Part of a small language model's weights: 16 layers, LayerNorm before each block.
Each number is 128 + 32 x the weight over its row's rms, rounded and kept within 0 to 255. Layers, rows and columns count from 0. Numbers have three digits each. The size before them is the row's rms in percent of the matrix's.

# layer 11 MLP down (transposed), 576x192, rms 0.33, rows 179-207, columns 0-47
104:140112098099170126138121114144078129110141144126110176156075162102086079160126145144130098162140083112128115121105154121157098135089141158181139
104:177063170120126129126133122112117134166128087122106139107085094125119141141136143077170102135137122089057132079067099138127123146193136127121106
098:130150178114138128110082117106207164119123130098099185130099094163069104090158078095074170084105127127140134091139164169103126093094092189158139
093:080150130074126151132104108209126185107167159111130116056123141119109062132120144122087163186123138083108126160133135151091099123137094100116118
096:131112211139185092132111118119133103106112100110160118073145094114145083109097144091158116206138182114105150123077124072155018136081135157174140
098:101175112131088121154082162146194128141116128160039066110125106111143165151138163114142121135124161085131150100142107171120139067120099068110135
112:157074081118123148124110150123147159127160135121110135156127101148141140124038119119147108092134137081093152106104112111079139131119127166132058
105:109111150128158121185158141109141066110188090070143138119075091152092122139163104095136127134119220150122132086170118094097110130111150128090093
095:190095142132181109126113141109126174167152132060136132170107135149136100119172142109137117133145140136104133141159142127141157150071111161116058
101:072121123102125146079128143114085098109106135097163163140140097183112115107100120074097153101211174154149075146148124188081150146191095169167063
101:105097104131141120102117109079059122130155070115077155113116085098148135126149137156135141121072146130221175075063208088132134123139108149096134
097:183130158161152129086154205138105116110139143113115169122146166115129143138153157083125095127142102106152126122108139139158109085177126154141139
088:190103124096124168124109091101134094110118168065091121131179116108116079127113160097099084177135225190156153103114138106097173158165078185153120
117:133100102217127148126112135175165157138133140142155083121118112158168155138105113162131111123082107157096130157117112121089139173146134099138151
095:160165176116134148097159173113091098167117111132102162103166131112120158099164115122123145088164140159103128121152089123129146172109111055141132
095:095142154112132148102197140091099103102160099123119120195111170097087095098129150148128115166176152121090113140127135165117200116161119108122072
092:169082078089128108123149111114146125150132114137061141062141138110149108134133112147093160094072080172172138149151192100174136125085086129169123
105:132163152130132090147098127126141137153114105133162133155076128129202098118099151147066101163162157152112142099105130163113062124136168127139123
093:097105163168128102133137115119120108100158070096147127156112155130084145134194061111105114125183134091091146091169145109096168089189101138106141
088:117166116079176104098080151209109201049118137083124118139122107153133134111131171118112135089138075086143027083148103176165136139117160129119183
104:164132163154131184105133170115198127133108164173152110118106061098101101132089064094125111151153146195154105118155126185099131137133112180173109
092:118163112201120142136091097140142176093153145158103155147124188143132141140163109144128079070096153146123130089084145115140117115177157108127094
103:125121164186092143142128102069151144155074073104119105138087092098138122186091137107092184170155151129176109143083127138122107143161125140085159
105:139084093151178134108113119069118131182150199140106171103103123172171113136118078088156089127191063124201076080075095059125169160098128133132159
093:159168164156124107097165106145122157164068116177101104118090158089176091107200122121129106149168151104131097102105138149131170119143100110139102
093:114162102091147127154144180146124125157133164074116128091090169123129106162149101064093137122113157160083087153153118132119158126123124112166135
091:185139138187176062103065098138135150124113149167085084129098141182112158160095110122159155094106110085133126102055145121054082176173184144154116
098:106196145168052070151158113149149165090162141174151086122101203145139135178161194080129098124043106101133138136087124123168152151112121138133080
099:109146123107115146100099173140113127181112146116066126167109151136151148131127158099161186159149138106132095019091151131132118178128090151090044
# layer 11 MLP up, 576x192, rms 0.104, rows 180-207, columns 0-47
104:136132140164111134103149106103139103150036164114155146139175139165132179091130078148162151096124142191149161088151143151143135100044188088072081
098:132131118096123116197071074086104103107172198171202138088142064164103094095125101100131174135114145116122103090173171119109184108126067127091141
089:074191089081102153115131120211085126118167146130115122124125160108081143101127135104153114108130215162128119132128124118154137167120150139171139
095:157103163112130098105136167142143167104093116112141141068126135099067169080158100188106153130172118204077160145144115077109102126109136166150155
093:110147116124110128095115191140152114133157095084140105104147155117106158093181166172135189127159152076112109056153137175119149116148074089118097
106:101102092151129157133183165137131104148148142150185146083110133107114131078120120096147153192113128126070139119111129159147101156055115107118125
104:160169122118096116155156136177074070136167123100134134121104151162093083178139103099081158105116147099140116094138102161165171122122085131135109
095:110158143096086155089076125142128121155076170112216115149158131194132135115117086227140131142117066112113165152134130151096141137149120138106121
101:142136128140116159110180082135164114097154145155150093112139122162130146109125111131115124111116129143146159142087114078131139169108141115147092
099:159148135116150178198103164188181150124090095149172122096164121101125166178169219080138126103081171134088136117108196123087093107123123133172112
094:067112153101095168141102102167098081106140112208143126125167105155129122107066160227164114139141107173138090162090113157160154094141144154141139
095:138215141181126125164134108068093121181167132130187106083169128137151150146121063110109130131145133138138162175121150124112060220098134081105090
109:124103105130106127124147115125076105149146163142097141108144129167112109129155118171089132128117121170146158136115118089160128075154140103108126
102:090207105139131066112109178121128087111107086184116124089150174154122123138169112092158093129135115129103141169108126102153144138091105115158144
100:154147098135133206091140100107148088100161105160085138106134115137136148139161107164123085157120158156120145059124071072101101151110148085116093
096:146148128131187137096133092141118089148151150124207114079172143145140130088118159135122153157116133190116114142063117091150149103115165116056168
105:109166140125116151146167106171130170142117191143123112053113163109189131124085128137084065151128167132098120170136123152112192088083103106147155
093:117077153142120119070127139169159147123105129125113155180091124154153139115077158114139154165115130137115154147192190141118145096152090137157097
094:106151110109162162150143146098197151081152090184152108124129132137109140121139148139142130125121151162136149192058132085123162130097104191144092
102:175087131126105219109111161089135141161127121192096178148123165097110139106186162185126149160101112095139168118110144161150065117119144104082187
089:116119169158146134122156206145077114158045107110119103103142172076113150112155121140130174131177159051116127154103100143112133102102115158138133
098:109126080179100187087193107085111130106111132127129091143092159124123127159182157128175132199113142106098069153105189131170126145124144115128132
107:151087131136135162126105112100060133203175151154114133127178115134129155125152158137155137198154122196061159148165099108151100078128072154139127
097:113094086159156103137133156100176114104131046137112114099138159051191138126114138119123156101076190143083120138084171169105146117121120137138101
096:128114058139115141106089164160156138181154131139093121123149206192082131103080137161116124150141129105134083102138088084155187103177143137106134
092:116144045138148145162115156109101067090136097096180122064087123175162169037094126150114111083084127124151152141095165119122169125209140129135154
098:175140160073141164159130094164161173093079114097118141064128112148151157112155136089141144141116083204142105101103119150181126053098155059099104
100:222097136113167196129166135133163111121137101103086082157093189148175130105158105166174138089127129125095135113134128174120154093129129115105136